config.toml
n_layer = 9
d_model = 384
n_head = 3
n_kv_head = 3
head_dim = 64
d_mlp = 1536
vocab_size = 14534
activation = "squared_relu"
norm = "rmsnorm"
norm_place = "pre"
norm_eps = 1e-05
positions = "rope"
rope_base = 10000.0
rope_fraction = 0.5
qk_norm = false
attn_scale = 0.175
bias = "none"
tie_embeddings = false
parallel_block = false
extras = ["some layers without attention", "local attention windows", "hashed n-gram embeddings", "capped logits"]
init = "normal"
init_std_qkv = 0.0267
init_std_o = 0.0089
init_std_up = 0.0267
init_std_down = 0.00315
optimizer = "adamw"
lr = 0.000982
beta1 = 0.9
beta2 = 0.98
weight_decay = 0.2
lr_head = 0.00441
warmup_steps = 482
schedule = "wsd"
decay_fraction = 0.642
decay_shape = "linear"
final_lr_fraction = 0.1
batch_tokens = [65536, 131072, 262144]
seq_len = 256
doc_mask = true
train_tokens = 781200000
steps = 5183
dataset = "wikipedia_en"
Each number is 50 + 15 x the weight over the matrix's rms, rounded and kept within 0 to 99. Layers, rows and columns count from 0.

# layer 5 MLP up, 1536x384, rms 0.0649, rows 307-413, columns 96-127
63 56 18 49 23 60 72 31 53 51 34 77 85 70 13 55 61 70 89 58 56 17 24 71 66 60 52 65 31 76 39 56
45 42 30 63 64 81 52 54 26 38 50 46 65 44 67 45 45 31 63 33 51 36 09 49 39 44 50 53 70 37 53 11
40 20 38 56 23 54 19 53 51 55 53 98 50 53 54 56 30 40 44 59 48 44 91 58 67 61 46 33 44 69 62 23
49 47 41 65 21 73 53 41 44 51 48 41 77 13 55 53 71 43 64 50 36 37 35 55 68 40 44 35 37 53 45 13
38 26 60 31 40 56 76 74 58 53 49 61 62 44 30 52 48 54 61 40 28 32 27 48 61 80 75 49 31 57 40 63
65 27 65 43 44 84 24 41 61 55 33 48 65 34 37 42 63 55 49 28 28 43 55 58 59 45 71 64 66 54 58 48
54 61 43 23 59 72 49 28 56 48 46 32 76 35 51 62 61 82 51 50 25 16 21 61 45 71 58 56 49 31 60 34
42 38 49 52 36 57 70 32 39 35 36 33 67 42 41 76 53 48 03 42 50 29 59 62 70 64 10 69 29 24 57 31
69 26 76 65 52 52 53 64 54 65 49 58 68 67 20 87 32 72 60 34 43 27 72 55 41 65 27 55 52 53 34 48
33 47 62 54 19 71 50 54 55 47 45 53 50 76 48 48 44 64 56 48 57 47 59 51 39 79 47 65 55 59 57 37
63 52 36 54 68 43 46 43 40 54 49 45 47 66 55 35 46 58 47 32 54 51 56 54 42 67 43 47 47 20 48 24
48 40 50 41 23 60 48 36 42 38 34 64 30 67 49 53 49 64 39 71 20 51 51 68 67 35 40 56 56 58 36 70
61 43 59 44 23 37 61 50 43 35 31 42 49 44 42 49 53 48 66 73 47 17 63 50 47 41 64 50 35 32 66 17
21 42 83 41 25 60 77 69 58 67 40 85 52 31 55 41 37 49 70 42 45 28 37 61 59 64 22 63 68 14 77 61
62 51 65 48 47 31 57 38 46 23 21 78 59 44 66 51 49 64 51 52 59 68 67 65 71 50 51 58 41 31 59 44
91 56 22 59 56 47 53 43 43 81 33 61 36 77 28 67 64 49 67 61 61 43 60 73 73 68 53 55 44 53 73 49
57 54 60 50 36 53 28 33 56 51 52 46 57 30 48 75 50 37 44 67 42 37 39 54 68 62 65 50 57 43 53 67
54 36 41 64 28 56 59 58 44 87 53 91 67 65 36 49 12 39 47 69 47 32 60 50 43 50 27 50 52 83 36 55
53 50 54 56 55 61 58 52 57 59 49 43 58 53 31 50 21 32 52 60 26 40 40 50 50 65 31 41 39 67 67 50
50 64 74 38 31 24 74 43 51 60 12 70 72 62 55 38 82 35 57 40 38 52 31 75 86 60 18 45 19 49 79 27
61 32 39 42 59 86 30 55 68 55 38 33 50 57 24 74 70 62 60 51 50 51 56 52 83 74 62 43 67 65 59 55
40 51 25 50 48 29 40 57 78 61 35 72 55 64 39 43 48 47 59 32 56 46 36 61 66 55 54 58 40 54 44 74
55 56 55 50 70 50 76 67 57 34 41 55 74 61 92 25 64 77 59 65 46 58 63 54 68 39 52 24 55 44 78 39
64 38 74 40 49 58 40 45 53 58 21 42 41 58 75 44 74 35 77 57 47 53 45 50 49 55 53 43 34 40 54 52
78 36 57 58 46 62 74 63 58 69 28 46 79 32 56 64 58 54 41 51 46 50 77 57 40 51 75 60 63 62 65 59
66 37 72 65 24 29 52 73 62 57 34 64 40 36 40 91 47 35 70 73 49 46 28 49 69 63 33 39 43 57 53 38
50 57 41 33 51 61 43 13 70 48 38 54 69 58 52 69 49 43 49 52 56 47 57 61 60 40 51 59 53 45 58 45
44 15 57 50 50 31 51 75 57 60 47 48 54 77 40 57 32 53 29 34 50 40 45 62 41 48 42 74 49 71 52 72
27 54 51 42 36 45 48 43 52 67 49 75 45 37 47 45 49 45 87 70 31 50 48 50 48 42 45 67 25 40 66 53
60 04 58 56 64 77 62 41 51 87 32 75 66 44 67 62 46 51 64 66 40 40 55 47 49 38 31 46 32 42 47 46
88 52 25 39 47 52 57 74 60 88 08 44 64 68 30 70 30 41 46 71 17 28 61 60 74 64 44 45 46 76 66 30
87 45 30 47 28 49 50 66 68 68 46 41 60 50 50 53 01 74 72 64 27 44 53 57 73 51 53 55 43 42 59 41
79 43 46 50 38 48 68 59 41 33 43 57 47 69 36 46 27 79 68 34 24 30 50 53 59 54 40 28 63 43 70 29
58 64 42 57 57 41 43 17 49 55 50 85 58 40 48 54 60 59 53 57 63 41 51 61 58 71 60 60 56 54 50 43
59 52 56 59 33 39 48 47 61 59 56 48 45 69 71 14 47 47 44 48 36 34 49 45 46 50 48 41 47 56 36 55
08 07 45 56 46 32 51 09 68 48 48 82 69 38 35 42 33 62 75 63 31 52 50 52 60 50 29 54 34 64 53 46
51 23 70 50 54 29 43 58 65 66 34 43 54 24 36 42 33 77 42 59 56 53 41 74 46 39 41 48 45 43 62 57
50 61 37 32 44 46 70 45 56 47 33 34 51 31 43 54 29 42 49 51 60 23 54 65 68 68 60 68 57 26 68 26
79 62 44 28 76 26 47 46 57 46 51 13 47 43 28 30 44 57 53 46 43 51 36 55 52 47 55 91 55 39 71 56
27 51 84 32 77 39 15 35 61 64 28 65 38 39 34 77 55 66 50 94 56 23 38 65 48 61 55 58 44 29 71 47
39 55 55 70 31 55 61 47 52 49 45 40 58 54 81 55 44 82 26 67 56 44 35 54 49 76 41 32 52 30 79 43
45 26 70 36 47 63 49 57 42 72 20 43 43 29 37 46 59 65 57 49 28 55 22 74 77 43 57 63 51 62 52 53
64 68 44 22 13 45 55 44 75 63 27 82 44 23 32 72 48 58 38 54 50 56 67 50 82 61 36 58 54 58 78 67
71 10 47 53 50 52 42 28 62 71 50 48 58 42 58 57 66 29 67 80 43 39 44 44 44 42 30 57 61 56 62 47
64 49 54 40 60 46 31 41 60 46 47 53 44 55 29 88 38 77 46 56 55 59 60 47 58 42 46 29 35 54 46 50
46 59 25 38 53 85 45 48 55 46 34 60 53 56 78 75 44 44 55 57 38 45 35 53 70 53 34 60 58 18 52 46
51 58 73 48 38 50 48 35 75 51 49 56 33 38 46 44 43 39 93 72 47 65 35 61 47 43 53 45 57 35 86 51
49 51 76 33 43 78 38 59 47 87 20 62 51 52 48 54 52 45 44 79 26 51 58 70 67 49 48 79 36 34 63 39
56 30 74 35 48 37 56 65 61 39 37 50 83 45 49 60 52 75 75 55 62 43 27 56 45 91 44 46 43 94 49 21
59 49 24 45 39 29 42 50 29 52 35 39 49 38 50 73 49 46 44 39 50 85 51 94 57 49 38 33 69 65 49 44
56 52 44 32 44 56 46 62 45 44 47 32 74 46 20 41 27 49 42 73 23 38 59 61 60 24 66 50 46 62 66 55
42 44 51 38 55 34 54 65 48 53 47 64 75 54 57 46 40 42 54 18 27 17 76 65 64 82 66 50 56 46 42 55
74 67 38 32 39 70 44 54 40 53 27 69 74 49 39 60 40 36 70 43 44 40 52 64 45 56 52 44 41 63 53 62
58 48 51 38 53 51 49 35 69 43 41 39 52 61 62 59 43 34 61 62 30 40 68 63 53 61 31 44 63 44 69 60
42 39 54 22 39 50 75 75 47 43 15 89 79 34 68 70 41 64 40 58 28 30 35 63 52 88 42 24 24 38 57 54
61 46 47 47 59 40 36 35 57 60 38 56 34 54 44 63 50 55 58 47 61 61 70 73 43 63 64 66 66 45 45 69
67 28 62 63 59 56 52 46 34 57 45 47 65 64 45 41 26 53 35 41 27 34 58 57 43 72 57 63 33 46 51 53
24 41 43 55 46 66 27 53 74 58 18 76 47 60 55 69 49 51 49 50 60 30 34 74 53 48 47 40 52 48 78 37
50 51 41 51 10 29 71 81 53 39 30 33 61 62 41 68 56 64 47 36 57 46 29 60 50 75 36 34 52 45 51 48
70 77 41 26 27 64 39 47 49 57 45 72 54 48 54 48 55 71 68 35 47 59 77 66 51 63 51 34 39 45 52 55
34 26 63 44 71 69 51 52 32 87 45 52 43 39 64 59 37 58 52 79 35 28 42 61 75 49 34 56 45 40 45 46
45 54 33 40 22 33 75 73 59 51 40 54 38 43 45 58 32 37 51 43 53 45 63 72 44 24 77 56 73 48 65 20
39 53 37 46 72 60 70 35 52 68 42 94 86 36 44 32 49 62 38 66 25 19 75 52 57 34 62 48 49 30 58 72
47 56 12 53 53 33 63 65 57 47 43 86 56 56 56 51 37 70 47 30 34 36 96 68 50 72 37 62 12 70 51 65
62 54 73 52 40 48 41 52 52 51 33 68 59 31 51 46 59 49 39 39 28 31 75 62 67 70 53 64 66 65 59 34
66 49 50 40 64 83 50 55 52 50 41 59 36 45 47 33 60 55 57 40 16 25 69 51 66 45 46 68 36 83 53 51
37 22 52 56 51 47 57 50 61 84 35 56 36 52 45 11 51 67 60 38 55 31 57 67 56 41 34 78 53 33 40 20
67 59 40 27 22 49 40 39 74 62 54 44 57 28 28 57 55 37 61 58 30 34 55 60 66 48 37 60 64 37 52 46
66 40 28 50 28 49 36 86 58 59 41 55 38 70 17 66 40 62 52 41 57 15 78 58 45 85 50 62 59 46 56 41
51 55 68 37 35 58 45 40 82 58 36 74 39 37 68 61 29 57 58 57 34 41 48 71 55 48 43 67 48 26 57 64
58 56 66 08 55 48 84 57 34 32 43 69 54 78 88 08 64 46 44 57 53 43 76 62 64 32 32 47 57 44 63 29
58 13 42 00 33 68 51 64 63 48 34 41 43 26 61 59 71 26 43 65 19 52 44 73 54 79 32 44 39 41 93 55
61 36 67 46 34 74 68 87 41 56 40 53 50 29 67 68 55 43 63 58 31 49 42 44 50 69 33 46 63 45 43 50
76 47 35 16 39 53 55 70 53 56 19 28 61 53 51 25 44 68 66 43 49 31 61 56 48 41 46 53 36 45 62 31
72 31 75 47 43 61 65 43 40 48 42 30 64 63 84 45 48 46 42 35 49 16 58 52 58 29 26 38 25 43 62 36
39 46 70 49 71 62 49 42 52 64 50 84 28 50 41 38 53 57 49 57 43 60 38 71 62 43 44 57 36 55 57 62
60 41 73 50 52 36 44 51 45 57 35 55 40 65 30 29 50 55 39 43 64 49 77 50 54 34 51 65 16 53 63 55
73 55 42 44 43 48 61 77 59 55 54 74 22 50 52 40 53 81 47 34 55 29 58 44 50 74 62 61 38 51 35 72
39 47 31 45 63 58 49 73 55 87 00 48 58 64 63 61 31 62 57 43 41 61 53 53 47 52 69 34 54 38 43 42
42 61 22 68 66 50 49 23 66 81 49 48 57 42 45 49 20 55 61 51 45 33 66 68 71 45 39 61 30 45 55 36
33 53 41 21 69 55 50 52 55 64 15 59 20 55 27 43 19 42 63 31 26 53 49 76 84 72 55 74 45 52 63 63
52 22 50 69 65 78 49 40 61 61 47 48 52 44 58 43 73 36 37 63 46 35 53 44 51 44 59 72 56 57 55 36
23 29 62 53 25 55 50 30 53 69 40 37 54 40 64 60 24 14 39 51 29 46 53 55 73 62 53 27 49 55 61 41
44 30 38 39 68 50 47 43 58 65 35 44 47 45 38 56 60 44 59 30 41 37 55 69 73 45 41 52 37 50 32 42
38 67 55 45 51 63 35 34 80 89 56 44 79 53 41 52 77 38 66 47 38 62 69 59 77 25 57 83 34 58 78 40
73 30 62 50 46 79 38 76 97 81 26 78 59 50 47 27 37 54 37 43 57 55 52 64 97 34 09 44 55 73 51 34
70 38 61 49 44 80 32 46 63 58 40 42 29 58 38 55 61 62 40 43 38 69 57 76 39 65 42 48 43 54 68 82
44 49 48 70 44 33 79 66 44 70 52 56 51 48 18 75 28 24 55 58 54 17 61 50 49 50 56 61 47 72 60 34
34 53 59 42 84 62 52 42 41 72 25 58 56 39 69 37 43 46 50 40 34 57 61 56 62 21 66 54 45 42 56 48
80 62 40 65 62 42 84 50 42 42 39 67 61 62 40 84 55 42 61 23 20 19 50 58 64 74 58 51 00 60 59 43
61 49 56 49 55 48 77 46 67 58 48 49 66 70 51 64 32 30 54 47 52 31 65 56 48 64 51 38 48 30 50 33
69 26 57 43 47 56 53 36 45 63 41 65 63 45 42 50 33 82 69 55 36 48 51 60 64 49 58 61 40 50 72 66
35 72 55 39 49 29 50 40 67 52 41 50 46 57 44 52 35 49 56 62 36 59 33 55 47 50 31 60 63 43 56 53
53 32 33 29 51 47 30 56 74 76 25 33 71 62 43 41 39 71 69 51 35 36 38 90 52 55 54 54 74 38 60 53
45 60 52 40 71 67 68 35 40 87 42 51 79 51 69 73 73 61 73 68 46 53 45 57 38 32 42 51 53 53 64 29
36 52 65 25 58 68 32 43 51 53 42 42 44 27 39 60 40 32 67 27 31 41 47 71 58 26 64 63 52 48 70 37
40 50 67 23 45 66 45 58 55 67 53 53 71 69 75 57 37 54 52 49 27 67 58 60 52 76 44 60 86 58 54 26
49 36 45 40 10 71 29 54 69 53 26 32 39 83 33 50 49 70 50 93 20 66 50 79 55 81 56 69 50 44 54 66
47 29 60 48 33 48 80 68 47 46 44 63 70 42 46 43 44 37 48 79 66 52 67 53 85 60 30 56 45 58 52 48
45 43 40 50 49 61 51 93 52 74 28 36 54 57 55 49 18 33 37 42 35 26 56 54 75 27 37 55 62 47 40 55
31 67 59 46 42 71 54 44 60 55 57 52 47 46 55 54 40 55 26 57 59 41 62 49 69 68 46 39 37 53 54 32
69 42 43 56 57 34 62 37 66 37 21 78 46 58 43 74 18 35 90 58 27 28 44 68 50 43 20 73 47 43 72 61
56 41 42 65 38 37 30 13 64 66 43 47 43 54 44 43 68 44 73 31 66 43 55 66 75 63 24 65 22 42 65 54
90 53 41 65 13 72 40 46 63 42 48 77 65 61 69 45 36 65 66 55 44 32 46 61 60 67 31 72 48 63 58 54
65 36 57 62 26 52 59 30 63 47 46 72 73 43 57 91 41 31 55 36 45 52 48 49 37 58 10 37 45 44 76 60
71 26 60 20 37 50 63 73 68 45 34 43 44 74 40 30 32 48 44 32 63 33 86 72 52 54 22 31 35 53 54 62
43 61 79 41 54 38 48 39 70 62 47 53 42 47 48 58 47 54 30 59 67 27 52 51 79 30 47 43 55 60 58 20
# layer 5 MLP down (transposed), 1536x384, rms 0.0574, rows 307-413, columns 96-127
63 63 50 59 55 47 41 45 49 42 88 38 32 39 28 54 45 61 62 49 57 36 22 01 56 50 47 55 84 16 47 60
27 72 54 40 49 71 78 48 74 33 53 48 65 40 57 44 60 40 34 45 68 60 62 59 46 42 35 64 22 39 61 58
38 54 55 53 27 83 36 66 17 24 53 50 43 39 38 50 41 48 45 61 38 59 52 35 58 29 39 66 31 49 48 38
46 39 37 45 66 46 64 56 54 63 33 04 54 52 59 76 63 32 70 22 59 32 39 58 42 77 33 51 71 58 39 53
69 26 48 71 42 59 59 58 52 54 49 46 49 46 47 67 72 45 55 39 47 49 77 39 37 51 55 41 46 78 39 25
64 54 29 50 50 13 74 51 54 54 78 57 22 42 44 67 18 21 42 51 54 25 76 25 18 72 43 50 35 52 47 72
35 49 52 51 37 70 31 59 47 64 58 59 57 46 85 74 42 55 48 32 70 43 44 41 49 55 58 50 50 45 39 43
52 86 56 40 30 45 19 64 37 43 58 36 45 55 24 56 60 17 65 35 38 31 35 67 44 60 52 46 61 76 42 66
56 33 41 59 50 28 56 55 36 69 69 48 19 35 51 41 52 53 15 33 30 39 63 92 16 46 78 61 77 46 34 66
56 57 37 54 62 35 65 46 57 54 51 68 56 41 38 28 63 41 40 62 23 63 57 38 49 19 53 60 54 66 47 41
35 68 44 52 49 41 53 58 79 55 39 41 45 32 40 46 19 43 43 44 40 70 53 52 85 46 18 37 43 49 45 43
37 31 40 49 36 52 72 42 49 49 50 44 47 60 38 39 45 64 40 34 40 47 38 29 61 34 48 44 57 21 42 69
71 39 61 47 61 39 51 30 52 41 26 63 66 40 49 47 47 35 60 66 46 79 50 48 37 51 45 11 33 88 13 65
47 33 57 66 69 24 72 31 50 71 52 35 48 11 56 78 32 07 39 47 48 38 51 63 51 64 81 51 54 44 09 32
33 53 34 73 42 54 82 56 53 36 45 71 85 65 72 68 53 67 54 51 67 93 65 53 58 98 41 36 58 86 28 36
37 36 76 49 47 55 52 35 33 04 54 51 33 64 68 53 43 58 43 48 34 65 72 47 36 43 51 34 27 43 39 27
49 59 69 48 38 47 54 44 50 52 64 51 56 59 35 40 26 84 53 63 42 82 48 47 39 49 63 39 34 53 23 51
48 86 40 47 69 51 41 49 54 31 28 38 28 45 44 52 73 53 51 35 61 46 40 36 70 48 84 73 69 28 79 46
47 32 89 60 48 68 41 68 51 43 33 69 69 34 45 49 60 75 44 35 90 59 64 00 41 56 25 08 62 47 53 43
38 57 60 26 60 66 49 32 57 40 35 55 86 60 42 56 51 82 36 45 95 87 30 70 54 44 86 61 35 30 44 57
30 31 34 65 53 51 53 21 15 23 50 53 65 31 51 38 46 86 57 42 62 34 46 41 59 27 66 68 99 22 63 49
57 44 44 67 72 35 28 57 55 61 62 62 37 33 68 37 45 54 37 39 34 64 20 66 40 14 64 65 70 47 65 28
34 34 45 43 24 52 45 43 52 60 63 58 45 47 25 47 44 32 23 46 46 19 61 60 47 69 52 57 16 50 50 54
49 77 41 31 34 75 34 68 75 63 52 39 51 41 63 49 51 48 50 44 41 72 52 26 44 68 56 44 56 39 41 41
51 48 79 37 27 53 47 64 35 61 93 69 42 49 32 32 50 41 71 63 33 23 38 34 46 54 68 33 51 54 50 67
61 38 43 56 82 43 26 53 73 38 27 34 14 36 36 57 62 82 54 34 37 39 48 07 67 44 74 57 46 57 67 42
40 70 50 51 73 35 33 40 19 46 39 41 43 33 66 38 54 41 29 49 51 46 71 70 73 30 46 54 61 23 88 28
36 36 41 63 52 51 41 45 55 44 77 57 41 39 49 61 63 72 30 54 60 55 38 02 57 47 33 28 59 37 62 43
61 61 68 69 44 51 66 34 19 39 66 48 37 38 54 60 67 48 42 82 65 73 58 28 30 46 55 46 49 42 58 42
55 71 40 71 31 37 34 50 50 28 40 47 45 47 32 63 34 11 66 56 47 34 31 90 35 34 56 62 32 38 45 50
10 61 50 40 28 44 30 34 54 34 97 43 49 45 70 62 54 53 72 42 36 27 34 07 36 46 70 38 51 66 65 78
33 78 54 47 40 55 67 13 41 30 46 39 52 51 66 34 40 50 50 34 54 82 12 38 59 48 68 43 38 55 76 56
46 41 32 56 66 90 41 62 35 41 46 47 63 43 64 83 68 51 14 31 52 48 52 57 33 55 60 48 34 72 27 60
63 51 65 56 18 60 51 66 59 65 48 42 38 56 47 52 44 29 53 47 37 51 42 24 60 43 18 30 30 39 46 45
59 50 58 27 56 44 53 51 58 42 63 56 59 50 23 50 42 50 48 48 57 59 56 59 54 51 61 48 38 46 70 43
55 45 37 16 74 38 61 65 60 43 51 53 30 75 49 40 92 62 25 57 50 47 50 69 44 55 19 64 42 61 81 54
49 54 48 51 62 39 49 26 61 69 74 48 47 82 39 56 53 39 27 34 26 42 55 20 54 48 29 39 70 68 11 49
30 43 22 71 59 82 37 38 50 25 62 51 44 40 46 42 46 70 53 39 95 58 52 34 36 40 31 46 59 66 51 45
26 69 66 37 49 43 36 72 75 67 64 41 43 52 71 65 36 65 32 48 70 60 55 55 29 42 61 37 38 33 58 46
56 49 48 41 71 56 44 59 29 41 61 68 45 56 39 70 78 62 24 43 26 55 73 48 13 68 33 39 42 51 80 63
57 47 42 56 59 36 43 42 41 67 52 46 63 81 54 35 99 15 07 23 30 40 45 63 61 40 52 53 56 32 77 62
65 41 58 52 45 24 43 46 70 52 64 48 00 47 36 49 37 46 48 61 55 39 55 36 26 35 55 41 61 55 41 66
30 46 56 32 45 38 52 60 34 58 18 54 47 27 31 43 37 54 67 49 65 56 56 58 42 34 65 34 44 50 38 64
48 69 70 45 55 54 53 47 61 41 52 33 28 68 54 54 53 68 30 48 56 52 28 39 65 61 65 30 28 61 51 52
46 51 29 48 74 58 68 58 53 70 43 58 43 51 76 53 39 46 30 52 60 64 38 60 77 44 58 63 70 66 66 39
47 49 32 50 70 71 49 24 69 46 30 53 61 53 65 75 66 53 52 44 57 36 33 45 41 51 73 41 44 47 43 60
50 23 68 52 52 48 45 79 53 48 45 88 60 70 62 44 42 68 42 37 53 13 16 43 50 65 20 24 65 54 18 28
43 40 30 53 56 41 22 24 48 61 47 31 60 42 80 38 60 48 73 60 56 48 60 00 34 74 54 76 36 39 51 36
34 19 60 34 47 12 62 41 27 58 23 56 56 40 54 68 35 48 42 78 32 71 53 62 41 44 54 58 45 38 29 53
56 31 46 28 74 78 33 38 50 53 62 47 26 68 51 54 43 24 35 50 53 55 24 44 55 49 51 52 63 33 26 49
50 45 47 74 56 26 64 59 38 41 47 50 54 44 35 48 62 52 79 62 35 65 70 77 62 51 74 68 53 43 58 35
70 54 70 57 38 68 46 62 68 46 72 65 65 55 45 44 25 60 37 50 71 55 80 48 61 54 32 47 34 55 46 48
60 43 63 45 59 58 13 59 48 68 59 75 53 61 39 28 44 40 36 45 60 46 47 24 82 33 38 50 43 29 56 58
41 68 56 35 44 56 70 52 19 62 48 75 61 48 48 41 62 50 55 40 42 50 75 73 45 70 73 51 34 78 46 52
54 52 47 60 47 14 71 39 39 21 47 70 64 78 53 58 44 23 50 93 68 14 46 34 47 50 55 38 28 50 59 63
67 55 49 45 54 67 30 82 57 46 51 51 38 32 61 32 70 34 55 40 52 56 69 37 84 39 47 52 56 43 65 76
61 31 37 46 48 63 46 56 47 57 51 60 53 45 34 29 46 65 45 66 34 61 76 67 45 32 21 65 58 66 21 58
63 65 42 80 35 36 55 53 37 66 80 79 55 64 42 35 38 48 47 78 36 53 00 71 30 48 41 60 49 54 60 66
45 19 40 31 51 60 66 43 45 22 56 78 37 38 72 46 59 19 64 37 41 52 74 62 67 43 66 65 47 59 46 61
61 61 30 45 58 75 34 38 48 51 39 19 36 41 52 40 51 51 57 37 25 71 69 48 61 55 51 37 37 57 57 64
57 57 61 65 47 35 67 17 63 47 45 33 26 16 50 66 46 70 76 44 71 41 62 60 43 61 48 50 55 29 21 48
76 14 45 51 22 50 55 46 05 55 72 60 55 54 76 58 50 50 71 41 45 41 37 54 47 23 72 66 46 23 44 67
58 62 24 43 38 37 47 23 44 67 51 17 38 52 57 52 47 33 51 47 28 16 61 53 66 53 79 53 45 68 54 49
60 44 44 61 48 67 48 38 46 30 27 48 77 86 33 33 50 52 55 63 83 60 61 80 71 50 25 64 64 89 30 57
54 51 48 40 66 47 56 43 38 59 52 66 59 43 32 37 38 38 62 37 30 38 67 35 56 30 66 27 30 51 53 36
47 46 27 59 43 20 67 49 43 49 54 39 58 58 54 53 45 74 62 61 59 43 31 47 45 48 69 47 42 21 66 60
54 57 86 29 41 62 40 87 56 36 53 80 52 32 61 47 63 62 59 34 87 72 29 39 44 42 47 58 62 45 46 48
45 76 57 32 42 40 56 43 25 48 45 58 63 49 47 59 46 50 50 33 60 60 49 64 48 64 83 64 61 39 63 58
52 24 47 53 65 46 58 37 64 49 24 58 67 22 46 48 39 54 61 47 44 38 64 12 71 39 52 48 61 36 52 48
59 47 50 64 52 40 24 85 23 46 73 59 65 57 95 50 72 19 72 71 43 27 55 31 51 55 41 58 67 67 25 46
35 51 51 32 44 74 59 54 54 21 44 58 51 28 51 22 20 61 42 42 50 49 38 34 51 20 49 47 17 48 19 46
39 45 40 73 55 33 38 45 67 38 59 30 47 51 51 74 34 66 17 57 40 61 75 47 68 29 30 70 58 54 60 27
63 45 32 45 57 59 39 33 72 51 47 38 61 69 36 43 52 63 40 32 57 53 47 11 51 08 53 62 40 73 69 50
49 35 42 71 42 51 64 67 69 52 31 52 57 55 61 63 67 40 51 47 39 57 43 20 45 41 42 43 60 63 49 50
50 61 53 51 39 47 75 40 39 59 43 76 43 47 31 40 18 52 65 47 47 68 62 52 60 36 60 39 47 84 37 35
40 40 75 64 59 40 56 58 50 43 54 66 33 25 71 56 50 41 51 62 65 73 84 96 59 56 88 55 37 57 47 44
40 35 52 53 70 61 36 25 50 45 33 56 28 33 47 60 70 69 52 55 17 30 41 40 62 62 29 49 54 57 69 41
47 42 58 62 51 50 51 38 45 44 65 37 44 45 44 54 52 34 55 54 50 61 51 79 61 42 41 50 41 48 71 37
30 02 70 51 67 57 66 53 53 46 46 50 52 38 80 46 43 50 47 44 28 71 39 48 40 33 62 49 51 50 61 49
63 60 51 54 59 41 25 51 20 50 65 62 26 55 46 54 61 50 54 41 62 56 41 57 27 50 89 61 60 33 64 28
41 56 75 39 31 57 34 70 52 50 42 55 39 57 57 71 55 21 59 48 58 47 62 42 21 50 50 32 45 52 51 27
49 24 46 46 49 52 70 69 35 55 39 52 29 69 62 66 54 56 53 69 55 41 47 90 50 43 36 42 55 33 62 59
60 56 50 51 41 47 37 64 76 50 65 47 65 80 60 35 34 30 62 50 56 62 63 38 65 44 36 43 48 35 60 49
91 12 40 51 38 48 51 48 40 63 63 48 53 55 79 28 46 51 51 59 59 42 39 50 45 72 37 18 61 51 41 58
54 44 62 63 62 46 54 53 37 40 51 62 36 25 57 59 39 40 39 50 54 61 24 55 52 74 32 37 60 37 38 78
59 76 43 60 57 44 51 67 36 60 55 21 39 70 46 50 55 26 78 48 00 39 71 75 20 36 36 45 33 67 70 71
36 28 73 50 68 51 47 82 47 67 32 36 50 21 28 65 54 75 52 20 43 34 36 11 40 59 65 50 40 31 54 55
46 51 52 41 37 45 67 73 38 52 66 74 59 48 36 50 40 74 58 69 48 24 56 21 26 61 57 62 46 52 43 46
59 47 66 37 24 38 67 76 54 35 50 56 32 44 64 44 52 55 36 49 55 39 49 43 28 65 50 56 53 56 59 66
52 45 42 60 47 27 54 46 77 40 48 61 59 52 17 33 49 56 51 46 52 21 34 50 40 26 46 57 70 57 56 60
52 59 45 18 37 44 42 55 53 63 91 40 59 80 36 50 33 56 34 60 60 48 63 50 42 47 38 62 63 60 52 12
54 32 39 28 40 45 44 29 54 27 62 32 45 42 41 52 74 36 82 28 41 36 69 14 78 14 43 69 39 39 55 46
38 67 66 48 63 55 68 60 37 40 60 25 60 46 55 55 52 72 60 25 83 49 50 61 37 67 65 27 41 49 27 53
52 67 59 34 54 35 53 67 49 60 52 26 54 53 33 20 82 71 62 63 38 79 29 30 53 22 87 40 46 46 66 20
44 52 86 65 33 60 33 61 43 57 45 51 58 51 60 45 58 59 40 26 54 33 32 30 69 51 39 69 27 48 21 77
41 39 62 51 52 65 47 69 68 70 61 74 51 54 47 51 63 48 62 63 64 56 82 31 69 63 23 58 67 53 18 55
64 58 66 35 53 77 67 53 28 48 67 60 97 60 48 45 32 63 68 33 35 50 62 00 50 47 50 18 35 70 44 68
52 36 48 39 41 48 72 69 49 60 65 30 45 62 81 24 58 39 55 68 23 62 46 37 56 44 48 61 41 08 71 75
49 56 55 26 60 51 30 61 72 49 61 66 40 49 39 36 42 43 39 47 60 51 59 54 31 62 56 52 45 45 51 46
37 49 50 59 49 21 81 21 56 58 45 70 50 71 54 56 63 78 45 55 54 57 47 57 11 55 69 31 29 28 51 48
44 42 43 62 55 64 53 51 53 43 19 49 61 25 55 52 62 48 62 56 50 54 54 81 44 35 60 48 74 42 49 49
62 51 22 52 32 53 71 52 76 69 49 47 49 73 32 59 66 35 60 54 68 39 62 00 50 46 38 63 46 68 51 40
52 49 40 30 43 67 66 91 63 52 51 45 50 57 31 15 56 40 64 73 81 42 45 65 53 68 43 40 55 46 60 44
61 56 38 38 50 25 54 64 32 53 74 76 80 73 38 59 48 75 25 51 54 68 51 40 64 87 43 68 16 76 42 45
59 41 43 63 21 48 69 50 43 63 57 49 57 41 69 28 27 65 39 64 57 45 26 46 74 66 47 51 45 28 39 35
34 51 44 44 34 66 68 35 70 36 41 49 76 93 62 39 46 36 37 45 39 39 53 78 34 22 11 28 48 33 64 72
43 38 60 56 61 35 58 57 16 59 58 27 73 30 63 55 29 28 48 50 46 88 49 81 57 50 42 65 41 37 56 49